From a checkpoint of a small transformer trained on Wikipedia.
Size: 9 layers, width 64, 1 head of 64, MLP 256 tanh GELU, vocabulary 2048, 0.598M parameters.
Training: a variant of Muon for these matrices, 102M tokens, 3101 steps.
Each number is 128 + 32 x the weight over its row's rms, rounded and kept within 0 to 255. Layers, rows and columns count from 0. Numbers have three digits each. The size before them is the row's rms in percent of the matrix's.

# layer 4 attention query, 64x64, rms 0.201, rows 0-63, columns 0-63
108:137201067126102141132156099139113161170051056156121114152091127163111101133072142099087130149136166161089112143125212137127151147132151100132121161163106123074106126108117160148189111142099157
074:121127110106045120127098173170131178119148115110104130112132159140111130171086143189114096101143206191103119169100189137133101131119080077121127083093122169114133157185109145114119165142083161
130:119161102092070086071110149124137159126157072165099102129176196113096186128120067138077167162127140109101134168122196094080191126121149128134108152142145174096123155140111152134125108160098106
086:147179090085157123086134097118114140151067067206117099117157118101103099183157168120130081118061137077124137087125127140109185149173118101091155136191129120119101113162157164137173146127119137
104:116095195174166151137145095138119082109176148143140125135114157079162139178131131183195182127103106108121136135200117139133075131117123102075110138132067107123141122063096109177077102139118100
091:127083136046170152157143132146076137138123142162129157142130086146142101084158128095125135164127131107172104165155175140109076069144139198083121122129132106105143154105039128141116131206108104
108:097085124148169125171133144170157077092197171084134097098114134152122169124132090139148105198144099181150116093174104103124079122139140201153102164080123078112089141121095111135108114103161091
092:100187082151126103086151153136072135138141083089078075145130107128197171174086153139084210123106162109115095139147185136106180154123127158114104129129103154141091151152095102090156107147118150
073:110063145168161064195098147139190137137122091189123174177102110129133125167134110159096147099095125099113135140069131087121152125121136156150119120099174176184123151168111094127150057111101134
110:119145085152089137073120111153114171118217110109154168141166155135137189158101089143118082133105119148172089059159148127088091146100216148101125088128145118138146157098105098131137093171129116
088:113130109134120114118144126069082176111156112058139139131194093137080121102131150088111092146110153070113161162153181081162130146107119191139099099133100108125113171202162117128168122148072172
094:162153130090150154225132115110113153093101138136152146150106113158099072068069137044136090137105143144152146126172123163120146184107126140131099119082116099132087167135174154114162082136081113
112:094090092145102137143147148154139139091195128117145164153082126061084157113099079166168142140175110098139132134160158128122142117078151208135155169119150152088133162088067092120090072156148131
111:101168082150127097093161124118146171150133065154099076111200080054129152099105101130104150125168174175082117194115184109123124168098112125137151068133161152114169160140133152133126113111120140
117:117117133162123158133148121195114146071192127126110148085133112125103140120131081126142129152115118137151121098216168111122111091134182170067119152083080168082112195078127101142079111164149101
071:188136186120100170117155081158109125133119083158117129129103087134138181093064141097190111081097139120181106162167121154094118105082153138177144145127155125131100131115116129141060070185147091
115:061165124151140120105110125207132167117146108142133128113128096106061159160094085132097157103135095125093093116174197128088125139085174222102123159103160159148148112140080135137095164124137132
104:150110192046177118148127147106130067123101162168139160113130117126161068097117143091162179202129103152188142135112081170105087153142102072134143127118106081111132120103136107104132178124164121
085:136106143088116132156157163101099111140111154129185154101067142156085093121178111140161157156163090126116180146127145122116061073177143161148137097115170061137105121102090134060109178102176147
095:186126117084143095169097118122179101184114150124112111125105179154121038194129135074160078094152125157160088134073129155122129153164062110146138129146143141164087104141115130148165098112150090
119:134148107201108136142114120103134142124183059152091114101090108132144142103089121210138107152143113087106107140176145092103182094114129112125096136140158159084163199116179113066107125186137146
095:111168074214142127087171128136133133078159145107097163118134138079101141111148102199119196073119082127115111147141134130100149123139148132110122185123153187097156175083138115087076101103154133
096:123098165129125150108163138190134079099121136161145115135117077175077175131180066108131142124150078117095156149132125088095089078166183180120111109078125125108141192166142080136170143095098131
093:115133123064095115166080113160118163110027148156134095135117159133118151153106142082131097087114204126083155131074171133148158145144137118117138111132119139206125097151169155139180137146083091
102:069120077135089147081144179128092160100120058120128084100196131118114138108151095164121140144168093104107140169164145100139121111146118180146103157060184133110121197193104138099127119127108151
099:066098132126162101106109129112152063113200178102180110125189116200136155159126108154161166099126095130122148135193071143112105092127121154083137132088116079122127137129118084126096113161164085
118:098148111194128109112086107162110130130193075109131125091170125073114177119150102169127202121117111091082110168169173088091143088148171169147113121126144129094188144091101138120103090118173132
123:128055141082162169161141093080063093110123174119123110130092164152131084163136167098165150117170106179187119116118090126166077171142103156128110124118139063176129095131114118163089146138156095
101:110091202098141157127085132154124057090186166124121144117140120118124092113145093145185149126102097175108142155172111178216106149155115131124136126098103098086165100085158086138139097142140074
078:182088119191139179126200146135075108138144133117124137138144129149133102106175098170156125124103094131138094155197096151109108137092117168142104089125149099105106047060136069150158110086153122
124:139156134105078097114175110088122160129053086172148103117131111153123112142140146092080118139108195136132150106074186114145155165153100090132128121190132124132071074202147157109172145117147167
089:107109157162140169133144073151153155149154123119146073062101146140141140124143109071133113198140126165134112141176031107149161144122096174114100088078110145115140163178102061170125121146124118
111:135138079093125175159106151078091178145076093137102082107147162135116136158154171072113129118127192160100119097104157149165176147070108096141131120095071149172156111145146132136177066098166118
104:160139133066150067122179094107101140194080135148098084127148112158163147088107172165132094122111162178135121120095153132157108142131185098134129146161125133142072026136121137121148129123113192
086:156081123151062113172108186215152094091198108085065143168125127128126167097114111114137108122136099064121161143149087184116137151134162178106101124121150139138149127088121086130114095114127154
089:122163149134090116106134144141130158179080040114132179152080112167170146148156159068067146122084154160117124101083144079094178133119109123195158147130100076111087127107134154148162120112119154
101:077113145208123113123098139134105127089206125108152103078136121126122180174111116164142135148105072168091121086178082125112116131141181091153107151147190127114163157090115096134093130180167096
088:159146119137119107161104160088100138135096101112164147124168102112163145094133146053101145146135169124126076154098127106097182098065092069108158095133172177134054115157195141144151162137083116
095:188141106079129129188163133092109125148068149159104089131159149123150095103204174054114129126134143104122147150105120133115172185124081074072120117187139096127098097141111160144145152099156157
096:133056186138185130143098139104129123104185127086118107157102120147147109129108123129137096155153106151190133048166081146148147116137141206154119125085080088126177137108152165115090100161110079
084:139120218145117123112139078117146102115079107132114098135131160175182079122105169129153079172169100137135152066163124154139086126161134120062123161116106050063135150130153156165121127143159127
104:201189189135080089103161108078144122132044108108098164129126173141145118118128178044103123111075158144147102111088179162167147146107128104124127112140115114119138105153140108140182116107110129
073:122128060136110139165138107128166083117083073152145163139183133098215126135131125103118133144083156096136112171169126187116126134124143083085078147097158183132088081108116108093116095133139194
088:143104087081149158152121179065162098103143116180181125128071123158109109082163092099184153133159171152180150072136120112129101148102175183151110135119099103110075095128150138186129130097098123
103:146070114153155124086136119131129120095102159135120124176094128150127083156135127140131147138171136206163176123109048163086117102165143144156146077098113109134127131081140105189121141064203080
104:153195091082097073110134136140112177140067062145120112136157142102141163116127125122132097146138172121089120135088203149141119151170101122126185168201113100146078095125154163074149140121098127
079:118120166088110125133118088158127120078165173126131124160107159135080213134113088107166143140104121124123104180120109121069076171112161154209131135074100086108126159157140065165124181124136123
123:112105203128178121141144112153118092112156182104173098067046168145122126124116125128167164159102101128157095126159069179111083146182141139123114107115130155092187110063093122143121136130144093
092:084048117127116133112103103189105148076160100109146181124131105122117181111057103127140118185179098118145089144164127106075115118136131180151079181127128164158206154104130101126140121132139134
078:152160144186100155079143129181115062135115109159177100128094106132137129112127138149097135197108148172145175122159133095144142099091096155069086149187129065157110138167147097095139077130114077
123:121132103065114147136173126090108146167057173153118100141114133150179101108125160107118118099138196122084134096057160139154094190133089123108135138201119083177100081141168178130136127130135125
125:097134080222090089131110155210107151111152048135101123138178140088089142139125081161072165131120130098115132155123160108111114138141193155161128150108160159104132172098134099146109092137128131
124:153202112096078152125130120088084144148062104151156138133129122142135124097130162077100125089182143074163142123068175073149157156095088095155157124199135110174115116127166150117179146132108125
093:099141142175167154113098091119129125093194145127188161100127125133123128143163068139133207130139084149063129140162083145103099098199143093079075116171083143132136114080139123149089154129123108
108:075105136166131119148161125150145098060145115104124196090109125106106223139090116166123152135125097129080120139149116117188135067148131162157120141083114152131215146097122100119095150137082094
100:096089113201110134116150202128164134105168124069142099098117133161139133097092101165183191144079062101131154142158111110133135148087158149114106139125142107131169121105102102064084126188151150
095:124131184078110071161138138154099140166089095183158136118141141188119137089170117095117184120097118157132121146099166089170086130172129049058173129110112097157125081110136136131176129095127135
131:112052180110150129164125124135098088123143165153147114098100128154154103097099118132177140171165124179141151056176048165166087130151173171112098121087114062131113128128131068140135116125144113
092:114194141142162118097119116098125099103211098117110074171133093091153150096134103176125124178118025124133151152115129130157117139105219116112112119106169134153081122128165108089110122155119149
079:169132134141151125162130129076109076081107103112118116101199134106135166145128186112143139148148134086137152121109112116163151143112119125097125069165173130123030080204105134197151134093095136
079:179104129104139143181123153122123144124093168163180075146155116110133061148136089064151180061153118121144089097084136130144172145143116099190150089130094103111144118186095165136173124133130075
079:135126105135135139135097139193199121100119131099099136104138147141187133071070161190169110134076112095168101100077100143103087115148187120098103122115145113104128120164080193152095136135175167
103:136195086075099098115109136130107174109064086137103163115145147156177130128112186159129122100112176179090134119108212109110188134124132110109126123151095099093101121107120136145202138153073137
095:167075135074147156150219128145073115128117178145157111076117169118071059112134161167153099135158110150097131100084108168157121155112108185129133133138110090083150130169181131095101111131135120